{
  "hidden_size": 224,
  "head_dim": 64,
  "vocab_size": 819,
  "hidden_act": "relu",
  "norm": "layernorm",
  "bias": "all",
  "tie_word_embeddings": true,
  "init_out_by_depth": true,
  "optimizer": "adamw",
  "lr_head": 0.0102,
  "warmup_steps": 558,
  "schedule": "cos",
  "final_lr_fraction": 0.1,
  "batch_tokens": 32768,
  "doc_mask": true
}
Each number is 50 + 15 x the weight over its row's rms, rounded and kept within 0 to 99. Layers, rows and columns count from 0. The size before them is the row's rms in percent of the matrix's.

# layer 8 MLP up, 896x224, rms 0.0879, rows 674-736, columns 0-111
096:37 27 52 43 69 41 40 66 43 30 49 51 26 54 57 62 59 42 48 60 17 99 42 52 52 66 59 62 63 29 26 53 52 27 20 55 72 56 54 42 50 65 66 44 24 50 71 35 52 53 21 60 37 35 41 40 52 50 74 68 58 49 49 50 71 47 60 41 26 54 93 50 47 63 41 64 42 51 54 43 49 42 64 17 23 44 36 27 55 58 47 19 56 40 72 66 59 22 66 40 64 53 62 29 45 35 58 35 47 57 75 99
105:61 49 59 31 99 28 60 28 34 58 47 59 46 40 43 49 53 26 55 57 40 73 44 51 55 37 66 61 45 38 73 39 59 54 43 20 20 52 76 75 34 44 63 14 46 82 90 60 37 42 63 23 42 39 50 12 75 49 51 52 47 64 35 44 53 50 42 39 35 78 53 55 74 46 18 36 44 45 65 28 52 57 55 17 56 60 75 63 35 32 66 23 32 59 55 58 84 64 70 63 55 55 39 64 35 52 45 48 31 41 58 62
105:47 43 49 50 13 36 79 48 36 46 55 41 43 66 69 51 58 46 67 51 34 47 20 55 66 38 54 68 55 55 32 56 54 65 52 57 43 84 58 54 16 50 74 37 37 23 60 80 32 71 36 32 29 44 50 41 54 28 53 68 40 24 65 34 50 48 39 40 57 65 75 57 41 48 23 53 46 42 58 62 56 73 38 46 43 46 49 46 52 78 56 72 96 60 49 42 40 27 70 41 59 69 41 56 45 81 40 49 30 62 77 87
088:51 34 62 54 81 37 50 39 39 47 34 50 53 38 50 32 52 49 39 42 62 54 41 62 56 65 61 37 58 75 65 41 33 48 64 44 41 44 50 50 68 59 49 41 47 57 45 61 39 51 74 35 38 46 45 59 50 31 61 33 57 43 40 50 57 82 58 60 52 71 46 36 79 19 72 53 63 60 56 46 34 56 62 49 60 53 76 39 46 51 39 53 32 41 78 68 56 67 29 76 60 47 26 43 33 37 49 64 70 23 63 45
102:69 44 45 46 37 54 65 21 45 42 34 44 49 47 61 45 45 45 55 47 49 38 28 55 35 53 30 34 81 64 59 45 68 67 43 45 49 49 76 89 53 23 45 49 50 17 54 79 44 85 38 41 59 27 29 46 40 57 46 62 47 42 64 56 43 50 67 59 41 50 38 46 44 27 60 53 48 52 39 32 62 66 52 42 50 61 74 60 46 49 56 48 40 44 40 48 51 71 52 56 58 56 32 29 44 83 55 61 24 20 53 66
103:38 45 52 61 47 41 38 60 57 36 49 56 49 74 56 38 37 54 28 52 58 74 16 57 62 42 49 58 51 58 59 25 72 46 43 37 52 45 46 41 54 47 50 56 57 31 41 47 64 47 44 58 57 39 41 39 57 41 84 60 40 31 51 49 39 69 40 57 42 73 54 49 67 52 11 37 44 62 57 46 63 62 78 50 43 36 38 77 58 30 57 41 50 40 32 44 28 57 99 63 67 46 33 64 78 74 40 85 36 56 58 55
106:92 59 71 61 72 60 51 29 39 36 51 75 44 45 57 36 60 45 22 33 29 52 55 58 00 62 50 56 35 39 47 59 44 39 37 49 38 62 43 95 58 28 50 25 41 47 46 29 35 43 42 53 53 65 45 38 43 45 59 45 41 43 83 62 56 58 63 48 41 40 55 69 75 59 41 40 50 47 44 62 74 42 64 40 49 98 58 62 83 59 53 31 51 49 54 43 51 48 41 62 53 43 44 60 49 50 64 72 31 30 37 53
093:65 57 62 52 34 49 68 84 45 66 70 73 51 73 17 40 64 42 35 66 62 49 64 42 48 49 42 53 72 51 71 52 66 60 48 48 60 59 41 38 52 40 56 73 37 55 53 39 55 56 80 44 58 61 37 57 41 34 50 69 06 76 58 60 48 42 29 60 46 31 39 56 75 55 49 73 44 54 47 63 41 44 64 41 32 41 27 88 42 61 54 57 37 50 40 59 34 59 57 49 61 73 65 53 46 42 32 60 40 35 54 41
091:44 52 99 67 31 27 64 26 52 50 74 80 26 61 42 50 71 47 36 44 59 68 39 56 68 56 41 72 55 56 52 32 76 39 59 46 43 43 66 36 65 66 55 43 47 50 53 30 45 55 48 54 51 68 45 43 52 09 66 47 41 54 38 41 53 70 86 39 60 51 38 52 65 46 56 69 47 41 62 54 66 68 72 49 48 55 45 55 89 49 51 51 56 52 49 61 61 48 52 72 57 53 26 71 27 51 42 47 69 52 62 34
111:55 52 42 80 44 51 66 63 43 43 46 55 48 52 10 32 47 45 52 72 40 51 68 47 45 77 28 53 40 63 50 27 57 25 53 60 63 64 50 70 50 23 47 41 37 23 59 66 61 59 44 21 24 60 24 32 62 30 88 53 26 37 36 60 57 47 65 51 34 38 43 62 25 59 47 75 68 41 19 57 38 49 61 50 31 44 49 54 47 33 35 54 63 53 65 50 36 59 66 31 11 50 46 27 55 33 58 45 37 71 55 62
083:49 37 61 48 55 26 40 52 54 28 52 60 65 71 58 54 77 24 70 64 81 45 43 51 26 51 53 65 29 83 54 70 49 71 27 50 76 42 35 61 41 67 36 47 44 47 82 40 51 58 46 43 68 59 59 40 49 42 49 69 31 51 69 36 52 47 50 37 54 47 64 67 59 60 20 51 53 53 66 32 27 57 42 25 58 35 61 47 43 56 62 26 59 43 88 38 36 68 39 37 57 58 52 38 57 65 56 45 52 20 69 62
075:41 49 46 71 95 73 27 61 56 31 55 64 31 51 54 32 54 65 38 52 56 55 66 71 66 42 55 81 64 71 68 52 42 54 24 40 36 40 39 33 47 57 47 48 48 59 78 61 37 48 55 37 67 64 53 52 63 34 29 55 52 47 28 45 45 54 61 53 47 62 53 35 30 32 45 44 59 61 34 53 31 72 02 59 41 35 60 42 74 48 72 52 44 47 47 65 49 25 52 57 53 76 63 43 45 43 29 32 55 33 49 59
094:36 46 58 51 63 48 39 55 42 33 45 35 20 72 53 55 63 45 47 47 56 66 32 67 60 50 49 59 56 34 49 58 68 66 46 49 58 29 63 41 57 47 73 50 44 41 47 87 41 37 28 61 47 48 44 30 13 57 58 64 57 76 39 40 33 42 39 78 37 56 38 40 58 59 48 54 55 52 69 43 59 41 38 30 48 67 57 43 53 40 54 31 46 51 66 76 33 47 66 62 46 52 75 70 59 62 50 45 49 19 54 62
108:53 40 52 52 76 86 68 38 64 58 29 41 48 50 38 34 50 60 48 50 49 42 40 56 37 61 46 51 77 45 65 56 49 48 42 54 45 39 23 34 52 17 42 55 47 45 48 48 52 71 44 29 42 76 41 52 35 66 55 70 54 59 89 44 52 35 42 49 53 63 56 46 75 46 25 37 65 52 51 52 68 24 65 23 35 40 40 56 45 44 73 41 50 58 55 27 80 68 43 47 64 46 08 43 56 30 02 75 43 45 49 55
106:39 49 61 61 46 45 49 77 46 42 64 58 39 45 34 29 48 46 67 25 36 40 51 62 41 48 34 67 60 55 72 50 52 48 63 55 61 30 77 50 41 75 51 52 44 43 38 51 36 43 18 42 51 51 34 24 57 47 53 63 76 59 86 58 44 53 51 41 37 54 35 55 44 58 44 81 60 61 33 48 48 59 16 57 39 46 13 56 85 39 36 42 67 34 50 67 33 49 44 46 37 48 41 55 57 59 36 67 10 39 96 50
095:29 36 52 42 36 59 71 58 35 04 53 49 45 38 49 64 48 44 58 15 59 71 47 67 55 39 44 46 61 59 33 47 29 58 68 50 67 38 53 49 42 56 82 34 52 19 87 21 51 47 48 65 66 62 43 33 20 68 45 35 64 51 59 34 50 58 86 57 61 44 58 88 21 52 58 41 74 67 62 52 82 64 55 66 49 56 32 53 62 43 49 54 49 39 63 55 70 42 35 55 42 47 16 57 66 39 56 36 51 58 59 61
090:62 57 58 80 38 51 55 70 56 41 47 45 43 69 42 30 35 27 52 57 32 71 51 49 44 42 44 53 36 71 55 49 57 48 58 49 27 45 04 63 70 34 56 42 59 40 55 50 49 47 41 28 71 71 51 54 36 46 38 49 42 51 82 53 49 52 32 55 64 82 50 43 47 28 54 77 57 71 58 47 54 36 62 57 68 85 43 57 50 26 44 64 69 41 57 70 23 55 21 62 41 54 11 29 53 36 68 48 51 47 68 76
102:36 43 70 61 53 34 36 75 46 41 42 44 44 54 19 64 63 00 56 52 55 61 51 65 49 50 36 48 55 46 47 47 49 42 51 37 90 44 47 27 60 04 73 30 53 37 52 46 53 42 57 31 52 41 67 52 54 48 48 28 44 29 57 43 50 54 54 97 49 56 74 62 62 55 47 28 47 40 63 57 62 73 66 60 42 34 47 26 70 69 52 51 81 50 72 33 28 81 41 84 32 71 48 60 68 35 32 66 38 41 52 46
101:45 38 65 51 88 38 78 48 48 33 63 47 60 50 34 57 88 23 66 58 43 61 55 71 62 56 54 65 58 45 43 47 43 58 48 54 54 72 25 70 29 49 82 54 40 53 47 54 38 49 45 52 77 56 39 56 45 55 63 46 32 63 61 52 55 40 35 38 00 46 43 50 54 37 52 47 35 56 45 60 57 20 37 35 41 58 52 34 65 43 40 57 40 13 73 68 55 51 48 20 39 41 65 51 55 48 34 71 51 16 71 65
089:59 53 65 77 43 53 36 29 43 42 49 63 43 63 58 12 70 45 53 25 17 56 29 62 39 85 69 59 65 62 47 40 57 55 43 59 46 48 46 43 63 54 46 68 44 53 70 65 46 57 36 31 20 48 57 40 56 41 42 63 63 78 52 36 35 43 47 73 33 73 42 58 29 57 48 28 75 63 42 73 37 31 42 56 34 65 66 58 65 44 63 46 51 13 53 28 34 58 70 28 53 66 31 53 58 64 64 58 61 70 60 64
099:42 36 61 59 62 37 35 43 52 62 41 41 27 65 60 40 48 39 37 47 77 66 33 56 38 56 39 81 78 48 47 60 37 42 25 41 45 50 52 44 44 52 38 56 57 49 43 78 30 43 54 14 74 45 49 52 62 45 55 63 49 53 60 27 60 03 35 82 53 85 34 58 47 38 50 47 72 61 53 43 47 57 35 36 17 84 29 66 68 65 37 54 77 61 63 49 72 54 73 58 43 61 44 42 40 51 23 54 55 52 56 66
098:63 31 66 48 94 62 41 59 20 49 18 48 24 67 32 44 38 36 60 52 39 57 42 58 50 39 26 54 18 49 37 44 61 80 52 67 47 57 54 33 69 47 61 39 45 43 45 49 50 67 62 65 57 44 24 24 74 06 54 63 70 58 64 44 45 46 32 56 30 58 49 36 77 58 52 42 45 72 38 59 36 30 49 66 55 63 52 63 48 69 53 67 65 54 52 64 65 76 38 35 44 72 37 46 47 50 41 52 36 86 35 49
093:64 36 75 52 46 60 60 40 48 55 54 58 32 67 37 19 45 39 46 28 55 53 49 67 50 67 76 72 63 45 54 50 46 60 62 31 48 62 47 70 60 61 58 30 54 33 30 43 53 48 65 48 34 56 41 31 62 28 45 38 28 36 79 39 24 48 73 58 31 34 50 72 69 28 58 74 40 43 70 66 46 74 51 60 58 34 42 42 68 29 52 58 71 00 37 56 52 52 15 38 30 97 20 63 79 46 21 41 36 62 53 50
096:50 41 43 47 69 39 82 42 60 47 20 64 38 41 56 74 56 58 63 45 60 64 38 65 22 53 37 58 81 55 76 54 58 43 47 43 71 52 71 70 78 31 34 47 33 53 50 37 42 35 51 30 67 33 48 38 25 71 48 46 75 12 53 59 50 48 35 44 39 38 47 36 39 38 57 58 47 68 27 49 93 32 41 40 54 52 73 51 35 48 59 48 53 32 53 78 52 59 62 50 17 49 37 27 41 67 22 44 46 61 32 51
116:56 44 52 33 63 28 57 22 44 38 36 57 44 57 35 50 47 50 57 28 38 54 36 46 50 51 24 71 69 50 71 15 42 48 64 48 38 90 16 30 36 46 52 17 46 37 46 59 20 42 39 54 71 94 47 07 29 43 47 50 62 48 48 50 46 14 53 46 43 42 70 59 65 43 28 53 98 62 30 51 57 59 21 40 62 61 54 54 63 68 71 40 69 51 61 65 32 44 24 47 53 38 55 53 49 55 42 56 52 37 49 58
101:59 42 57 69 78 59 49 55 19 81 73 71 30 58 62 79 50 36 36 36 46 62 62 50 27 59 24 41 64 61 49 29 81 40 46 46 59 79 55 26 25 67 49 52 50 54 52 47 49 48 51 13 32 41 37 54 61 41 67 48 39 37 60 46 59 46 24 43 35 37 66 47 47 34 55 39 73 46 55 52 64 93 55 34 45 38 48 51 62 51 31 10 56 57 49 67 64 29 47 69 72 60 29 54 62 38 36 53 51 60 76 60
100:39 56 52 68 39 46 56 50 51 34 36 70 38 27 44 74 42 08 67 34 41 44 24 71 53 64 51 56 51 50 52 53 57 59 37 27 31 66 29 73 69 43 38 25 50 26 80 59 60 67 12 56 46 54 33 70 55 46 62 66 36 66 25 34 51 43 56 42 65 30 60 41 40 61 16 57 60 74 51 65 77 38 47 46 48 40 50 76 79 52 63 38 84 45 76 75 42 33 66 52 28 50 51 72 51 39 37 78 52 61 43 44
102:47 51 48 55 49 45 40 39 46 36 66 43 52 48 69 88 35 63 43 44 99 81 53 40 58 31 18 84 68 43 45 29 54 51 43 50 59 69 45 32 62 28 76 50 67 33 41 28 40 55 52 49 52 37 48 45 48 65 72 61 66 31 53 49 34 49 45 71 25 26 54 53 52 44 41 61 51 74 15 18 98 59 85 51 64 43 48 46 47 28 48 46 55 63 51 66 29 60 58 56 66 36 38 45 53 91 59 74 33 51 50 38
096:68 43 77 90 42 72 69 38 51 67 52 40 56 54 55 36 67 36 44 55 39 84 41 67 27 50 54 44 60 60 74 40 43 49 51 28 44 51 49 53 39 66 47 55 39 67 15 38 29 48 57 52 31 53 43 74 43 54 63 40 60 37 78 64 59 40 80 65 67 40 40 61 67 69 37 42 55 40 40 47 75 72 22 54 19 57 27 88 55 29 49 60 50 37 26 47 54 46 35 59 29 38 20 58 67 43 35 34 46 41 33 56
095:82 58 49 68 59 61 42 40 45 20 30 49 64 51 37 46 40 34 19 43 30 64 47 54 43 41 56 31 40 52 45 53 71 43 33 58 63 62 59 64 50 14 36 54 48 39 33 19 39 55 51 44 32 46 26 70 30 63 58 31 23 57 66 58 43 43 67 40 34 61 63 81 55 57 49 48 62 43 53 34 71 45 58 38 53 36 20 46 35 59 63 53 49 51 60 39 66 55 75 71 68 41 43 39 47 53 41 57 18 55 67 40
107:76 42 55 53 53 34 62 41 21 51 39 44 59 81 46 57 46 00 73 49 41 60 63 62 44 41 16 59 39 40 62 09 83 64 42 57 89 73 46 60 30 61 92 33 40 51 34 37 28 57 40 50 34 36 21 61 53 38 57 60 69 65 53 64 44 60 58 54 36 56 58 64 45 37 43 63 51 29 42 38 41 67 54 50 49 37 57 57 47 52 47 50 74 29 35 20 29 83 58 53 61 44 25 69 47 31 57 30 44 59 62 64
093:60 28 52 50 79 00 30 31 41 34 59 48 33 53 56 66 42 56 73 47 54 59 40 47 58 42 61 64 77 55 37 62 65 55 47 29 45 50 35 41 56 55 57 40 59 44 36 52 51 64 53 51 52 65 56 57 41 34 67 42 40 55 71 49 51 21 60 45 52 60 69 34 81 39 43 31 46 65 48 22 47 54 35 48 63 52 69 35 45 66 68 46 52 25 54 54 46 57 56 53 49 91 34 50 48 78 51 43 44 48 63 48
106:53 42 62 51 44 37 44 35 45 44 64 54 56 57 20 48 72 64 75 60 87 73 36 46 59 56 69 99 48 53 62 54 57 66 33 46 52 62 39 36 29 24 61 34 49 59 62 44 46 57 66 23 62 76 47 37 54 47 52 53 44 48 35 26 46 46 47 48 23 55 61 74 48 33 60 65 74 60 50 54 37 67 54 16 49 67 53 50 62 64 39 41 21 28 53 41 42 32 49 36 19 64 28 56 35 36 24 36 46 54 52 50
104:68 53 49 62 77 43 51 40 32 42 56 57 28 76 46 69 55 14 27 41 53 61 56 47 23 62 34 56 15 53 37 29 52 39 59 36 48 66 57 25 56 56 46 18 40 51 27 50 68 53 42 64 60 55 52 48 68 58 53 57 63 13 31 43 52 58 58 95 23 49 44 57 62 60 47 41 47 61 73 55 54 42 63 39 29 42 51 27 27 39 63 71 41 44 32 45 55 64 59 53 70 38 52 39 49 47 48 67 50 60 78 49
097:61 45 59 55 70 53 55 53 21 43 60 65 35 64 67 53 43 41 24 60 37 65 47 63 43 56 56 35 42 31 27 47 51 48 41 43 52 64 65 64 31 63 63 50 31 62 47 47 50 58 41 29 49 68 55 10 62 59 45 53 18 39 49 39 65 54 37 68 36 57 63 80 41 47 64 54 49 49 55 67 71 32 47 56 66 46 43 27 46 32 54 39 62 11 62 64 44 53 74 27 64 62 49 53 64 69 67 58 34 57 52 54
092:68 45 72 48 62 04 50 16 53 57 44 64 60 59 56 15 58 61 60 28 40 84 40 59 87 53 62 50 64 68 33 50 69 46 37 45 64 79 60 46 85 30 59 43 62 38 36 37 14 57 52 51 35 69 43 52 70 38 53 55 62 47 79 36 52 44 28 43 34 51 78 38 39 38 44 58 67 57 63 29 35 53 26 50 13 73 60 64 77 62 68 28 48 46 60 54 61 52 69 55 50 67 64 60 66 74 15 46 30 70 43 56
113:52 26 55 45 81 41 48 31 47 72 45 67 43 67 54 49 61 50 41 40 45 19 47 63 58 33 60 40 53 58 78 44 49 45 56 56 32 62 33 63 61 50 57 31 38 49 74 33 22 51 68 58 42 43 49 58 58 43 65 35 47 53 54 53 42 37 47 47 16 74 57 98 71 40 38 46 54 53 36 65 28 60 57 58 71 68 58 49 55 42 63 22 43 61 57 34 57 74 63 38 66 44 38 28 24 74 47 48 19 38 61 86
100:56 47 59 53 55 45 30 66 55 35 39 63 48 48 43 81 30 28 29 53 54 45 22 52 39 67 13 65 62 59 47 47 63 72 58 41 39 56 47 31 60 51 62 44 38 47 79 57 52 66 33 32 60 47 57 55 45 50 42 66 65 00 43 61 62 58 57 77 46 56 40 43 43 55 64 31 56 52 39 35 75 45 88 45 14 43 52 34 69 54 47 70 35 51 45 65 36 48 45 70 34 55 33 55 69 40 48 65 64 25 79 69
097:48 31 44 34 68 32 61 67 33 50 37 54 57 45 53 41 38 39 64 61 56 48 47 54 53 90 42 59 61 63 36 26 49 64 42 56 58 65 40 41 40 58 43 24 26 58 55 76 52 68 73 68 79 82 58 54 72 40 54 48 56 30 55 24 25 36 38 69 37 52 89 56 60 49 52 52 74 66 31 48 28 58 51 45 39 75 42 71 54 60 69 31 47 33 73 45 46 74 36 26 42 87 47 40 30 42 35 47 36 64 50 55
102:34 44 35 77 53 35 46 74 12 40 33 62 51 60 63 67 43 32 55 74 54 86 20 50 47 73 36 55 69 56 45 49 67 20 48 47 44 40 47 61 68 55 78 47 40 62 55 58 51 49 29 34 87 64 48 41 17 53 50 59 58 35 40 41 46 41 48 69 28 48 93 29 54 58 43 44 62 62 63 28 45 54 24 56 08 44 51 82 64 31 32 49 60 36 34 63 40 36 71 90 02 59 43 62 65 58 43 71 53 58 29 70
107:26 40 75 65 51 44 74 67 38 65 84 51 11 33 63 23 55 24 62 70 42 34 42 56 31 55 49 75 47 49 33 47 33 34 62 44 73 53 66 46 63 41 70 45 45 28 51 63 42 70 24 52 51 41 55 61 54 17 77 47 21 39 45 45 36 45 51 77 43 54 37 67 38 61 56 43 59 46 19 62 67 63 74 41 38 72 19 56 62 56 27 29 36 21 76 64 37 53 45 70 27 63 42 43 67 62 40 64 51 67 68 68
093:30 37 59 45 54 35 90 47 54 61 65 60 64 50 48 11 46 36 50 55 45 41 55 60 53 61 52 51 27 51 54 51 56 47 37 47 59 61 36 65 56 29 71 48 50 56 42 74 62 74 59 49 53 56 64 68 61 52 59 33 15 43 59 16 54 21 66 50 55 27 59 48 56 46 54 37 78 80 23 52 50 36 42 64 51 51 53 82 50 72 36 50 52 35 53 30 69 86 31 22 28 49 49 64 56 59 47 47 41 53 52 42
096:46 46 65 72 76 12 51 73 39 44 50 44 55 45 51 38 66 54 55 67 60 26 56 56 27 87 40 45 49 50 46 26 51 56 42 27 48 42 34 42 48 68 41 48 47 47 40 57 66 44 54 37 57 39 64 16 49 51 65 31 59 38 42 44 67 64 11 57 52 72 56 52 63 53 66 47 43 52 63 31 37 59 62 36 26 15 64 69 39 37 45 41 30 48 78 58 59 59 85 62 33 66 57 66 56 81 21 48 61 41 35 58
106:21 46 55 72 49 56 54 61 40 21 75 60 36 55 58 56 42 30 66 45 46 47 43 50 55 52 71 99 55 48 59 48 47 47 42 26 61 55 42 21 57 31 69 61 52 42 70 63 72 54 44 18 69 40 33 52 22 37 70 61 54 42 32 42 56 53 77 87 26 49 47 33 56 34 19 48 66 66 26 65 52 55 80 45 58 52 33 65 43 45 68 38 37 13 28 46 43 35 37 32 48 43 22 59 76 69 47 54 32 57 96 52
097:64 47 68 59 51 49 73 28 45 68 48 45 63 72 42 45 40 51 38 54 58 41 56 69 65 43 66 55 49 66 43 30 84 30 17 76 40 71 38 40 22 27 39 49 36 56 44 27 27 81 55 40 56 46 51 50 19 53 57 58 55 40 55 56 65 49 46 68 06 54 37 47 77 12 46 67 50 51 58 40 36 68 25 47 34 26 19 39 62 80 35 57 39 60 74 56 56 51 68 46 26 66 37 57 67 62 54 65 44 53 55 51
101:41 53 61 64 33 29 49 53 48 57 50 64 48 54 28 24 68 59 51 45 78 27 33 62 76 66 33 39 50 52 82 29 30 43 51 51 53 53 38 35 62 34 24 46 42 42 41 36 64 56 08 20 63 54 49 28 32 43 65 63 45 17 51 35 50 62 73 68 40 34 55 71 32 52 50 33 88 80 84 44 44 49 35 56 30 37 16 49 87 45 53 47 37 40 43 33 43 76 62 59 47 63 37 54 78 41 24 61 58 38 49 65
092:26 48 66 45 55 26 77 15 44 38 59 64 38 72 45 42 70 39 69 53 58 78 52 57 48 67 43 48 36 60 41 69 58 40 46 62 53 46 13 16 08 56 41 50 31 48 55 45 23 68 56 54 53 50 54 69 79 49 42 70 62 47 55 41 00 51 47 35 43 44 75 28 46 34 46 66 24 28 44 53 42 62 47 30 50 73 40 70 44 61 77 44 38 45 52 55 60 53 83 49 71 74 56 49 51 37 54 38 40 53 71 59
106:53 51 43 42 24 54 43 52 25 31 50 51 41 32 46 55 58 29 51 16 42 47 25 69 45 72 22 60 28 55 61 36 54 95 54 36 31 76 59 41 65 67 72 60 59 47 63 63 62 60 34 54 44 74 26 61 56 39 54 76 52 67 61 54 49 61 40 67 40 34 53 36 35 57 55 57 48 50 48 58 45 46 61 40 20 31 39 50 68 22 95 34 69 56 50 61 24 46 40 33 58 41 58 56 49 56 32 34 58 43 61 68
102:34 44 51 55 54 43 38 40 25 36 61 57 52 42 60 35 86 63 22 61 26 33 40 55 52 50 47 51 57 40 41 49 52 90 49 51 49 84 28 51 69 61 59 31 39 54 39 75 56 50 21 33 57 35 58 34 58 48 85 60 58 31 51 44 58 51 67 55 47 54 53 55 51 46 46 57 68 81 25 32 54 28 73 35 37 56 51 65 75 74 69 65 67 65 41 71 59 50 51 41 34 38 62 49 33 44 51 41 55 39 56 60
105:27 49 54 55 28 83 63 49 50 41 24 50 52 80 36 55 62 30 64 18 37 69 44 57 40 30 38 61 67 56 76 51 59 79 57 41 63 25 55 54 56 27 43 59 47 19 50 42 47 42 52 28 76 60 31 59 59 45 66 51 65 47 73 36 49 50 62 42 52 83 43 77 33 45 55 69 34 61 41 48 54 32 19 34 37 63 17 50 58 16 48 54 50 51 39 58 22 83 12 43 44 28 17 40 62 26 47 37 32 40 83 56
097:48 39 43 83 49 47 44 38 56 53 61 37 41 45 35 53 45 44 68 75 51 28 60 54 54 43 44 67 55 62 39 45 79 28 14 44 54 40 43 58 21 53 36 47 49 64 66 36 60 50 32 60 51 42 44 25 22 48 59 40 44 53 39 35 42 46 66 64 46 49 50 65 51 57 61 49 68 52 55 46 99 52 39 62 58 26 39 53 38 40 48 44 47 37 74 69 67 46 42 42 45 17 16 57 56 38 40 50 46 46 43 58
100:46 59 56 71 20 48 54 64 41 39 58 75 23 67 29 48 44 48 56 42 56 60 44 54 70 88 34 69 64 71 47 42 41 40 58 41 25 33 81 27 50 57 56 33 61 14 97 60 57 57 15 45 53 55 24 39 35 57 53 62 38 52 41 13 24 64 56 56 46 63 60 30 23 60 41 51 46 60 53 48 48 38 64 51 47 40 54 66 66 56 62 40 53 52 58 36 21 53 47 49 42 38 37 47 67 42 53 29 48 73 39 57
130:69 56 38 60 60 57 22 51 60 23 44 73 44 56 60 79 39 60 40 54 54 56 49 35 54 59 72 34 64 41 64 50 53 75 49 29 34 39 36 79 56 14 42 35 63 51 55 65 56 67 72 26 52 71 25 47 50 64 37 56 58 41 76 07 61 42 62 57 25 54 65 32 38 45 51 70 59 54 47 36 51 51 50 33 47 75 60 40 67 38 43 19 60 53 56 68 68 62 31 59 78 63 53 45 75 37 45 81 52 48 49 85
108:57 51 57 24 46 48 60 35 48 62 81 74 47 51 48 48 67 51 58 78 24 43 26 67 66 87 50 22 42 38 69 57 90 36 56 34 48 42 32 41 46 56 61 11 41 50 44 30 38 65 40 45 61 58 46 36 56 41 78 53 51 70 64 49 30 40 59 49 57 39 49 67 63 49 60 45 46 41 51 30 48 38 61 38 36 49 52 55 61 65 76 48 37 25 42 64 61 81 58 52 53 54 56 67 37 47 24 53 68 69 50 52
101:57 37 43 46 56 24 43 59 43 63 49 57 38 69 45 56 72 38 37 60 45 87 40 40 54 52 42 54 72 65 39 54 58 56 32 64 35 51 22 32 67 49 90 59 38 63 30 75 39 83 52 60 41 51 57 45 55 44 55 63 71 72 57 42 19 45 43 44 39 57 82 46 59 59 58 45 56 53 14 44 36 53 23 36 47 40 47 52 58 71 74 35 92 64 73 46 54 38 44 39 58 69 56 49 53 71 31 42 54 58 43 47
104:72 47 43 82 49 40 57 60 52 25 73 54 62 35 55 48 53 10 62 46 42 39 49 62 47 60 29 44 40 49 33 38 38 52 33 51 29 81 54 80 51 18 32 14 32 10 48 70 56 73 31 40 62 56 52 40 64 38 56 69 76 44 37 27 33 34 36 84 54 71 81 51 52 38 35 44 61 58 37 56 54 45 45 53 43 48 37 52 83 62 66 54 46 12 59 25 36 72 43 48 25 74 46 53 50 73 61 63 34 59 41 58
098:48 30 45 55 57 34 38 81 46 44 50 39 55 67 53 57 33 38 42 74 54 30 33 58 76 51 38 65 36 38 44 63 85 44 41 35 58 47 31 15 55 18 52 48 36 29 38 40 54 56 53 49 51 58 54 40 56 47 57 76 60 58 41 48 27 24 44 79 45 79 65 61 52 54 42 42 63 50 38 63 40 65 68 27 42 49 51 45 57 34 78 54 87 26 58 06 53 82 42 39 52 71 46 61 79 38 44 45 33 37 58 49
084:60 47 72 49 61 30 63 39 38 32 56 37 58 71 55 43 59 21 47 42 57 49 53 57 26 71 60 51 43 44 50 49 66 51 55 62 47 61 48 58 50 46 22 34 62 48 34 53 14 68 40 15 58 38 58 78 30 57 47 36 54 43 79 62 44 32 57 46 43 39 43 91 55 42 63 35 43 57 74 74 32 42 47 55 29 40 40 42 59 69 61 49 53 66 39 38 54 83 33 46 68 45 48 60 45 36 47 51 31 00 47 45
101:19 45 50 48 54 01 44 31 27 10 57 43 40 56 47 35 27 45 56 39 65 90 45 62 68 47 68 58 82 39 38 67 46 55 27 43 70 41 49 31 64 54 69 22 47 52 20 49 42 89 60 50 60 38 29 42 54 41 44 44 71 49 48 43 14 23 54 59 47 44 75 41 25 60 65 42 60 51 29 60 31 47 22 43 48 55 46 35 40 61 73 61 79 17 67 36 64 49 48 55 59 96 39 41 65 50 49 63 38 57 66 62
088:57 37 48 44 40 70 64 70 59 60 65 49 39 49 49 58 44 37 66 31 32 43 36 46 75 52 32 70 43 52 32 38 40 49 40 14 61 40 72 24 68 48 55 52 34 45 65 35 19 40 13 54 29 50 64 36 58 53 43 34 62 74 59 53 71 65 56 61 38 63 66 43 34 34 08 81 49 43 32 51 86 58 55 53 67 56 58 47 26 26 75 67 69 45 60 43 65 32 74 53 36 38 49 70 40 64 52 47 61 66 69 62
096:42 43 46 40 59 69 60 52 30 44 57 61 28 46 25 65 40 31 54 59 62 45 11 53 69 39 17 73 47 44 41 52 71 40 55 65 59 46 53 21 51 43 42 31 58 61 65 64 48 56 52 43 56 53 42 54 67 62 60 64 43 43 36 54 64 44 37 44 33 72 51 45 28 61 28 62 69 38 13 50 54 19 82 27 32 83 31 56 88 57 54 14 75 61 48 58 59 42 72 74 81 36 50 28 61 37 42 65 58 50 48 42
098:54 35 66 64 57 54 19 45 33 42 48 68 49 50 63 58 60 44 76 49 33 43 34 64 58 43 44 73 53 54 52 58 52 40 52 40 91 60 52 67 61 60 56 34 57 53 64 37 56 58 19 59 63 84 18 47 38 48 54 33 48 52 54 49 22 55 54 40 56 66 45 61 73 19 44 55 56 70 62 24 48 23 70 53 16 75 49 48 56 63 60 04 78 58 44 76 58 39 38 39 43 51 34 37 22 51 54 52 44 56 62 69
096:15 38 62 77 62 48 46 58 43 34 57 52 28 62 60 33 57 61 71 65 48 72 60 66 57 63 55 67 78 35 37 53 48 59 48 42 48 38 36 30 41 69 32 50 23 19 41 57 43 73 26 29 37 53 47 54 58 48 59 58 52 39 34 43 14 38 64 63 43 53 53 33 56 51 47 36 57 41 17 69 46 48 40 48 44 60 46 34 51 58 52 29 99 55 88 36 54 26 70 47 66 74 45 48 37 53 55 36 49 68 58 64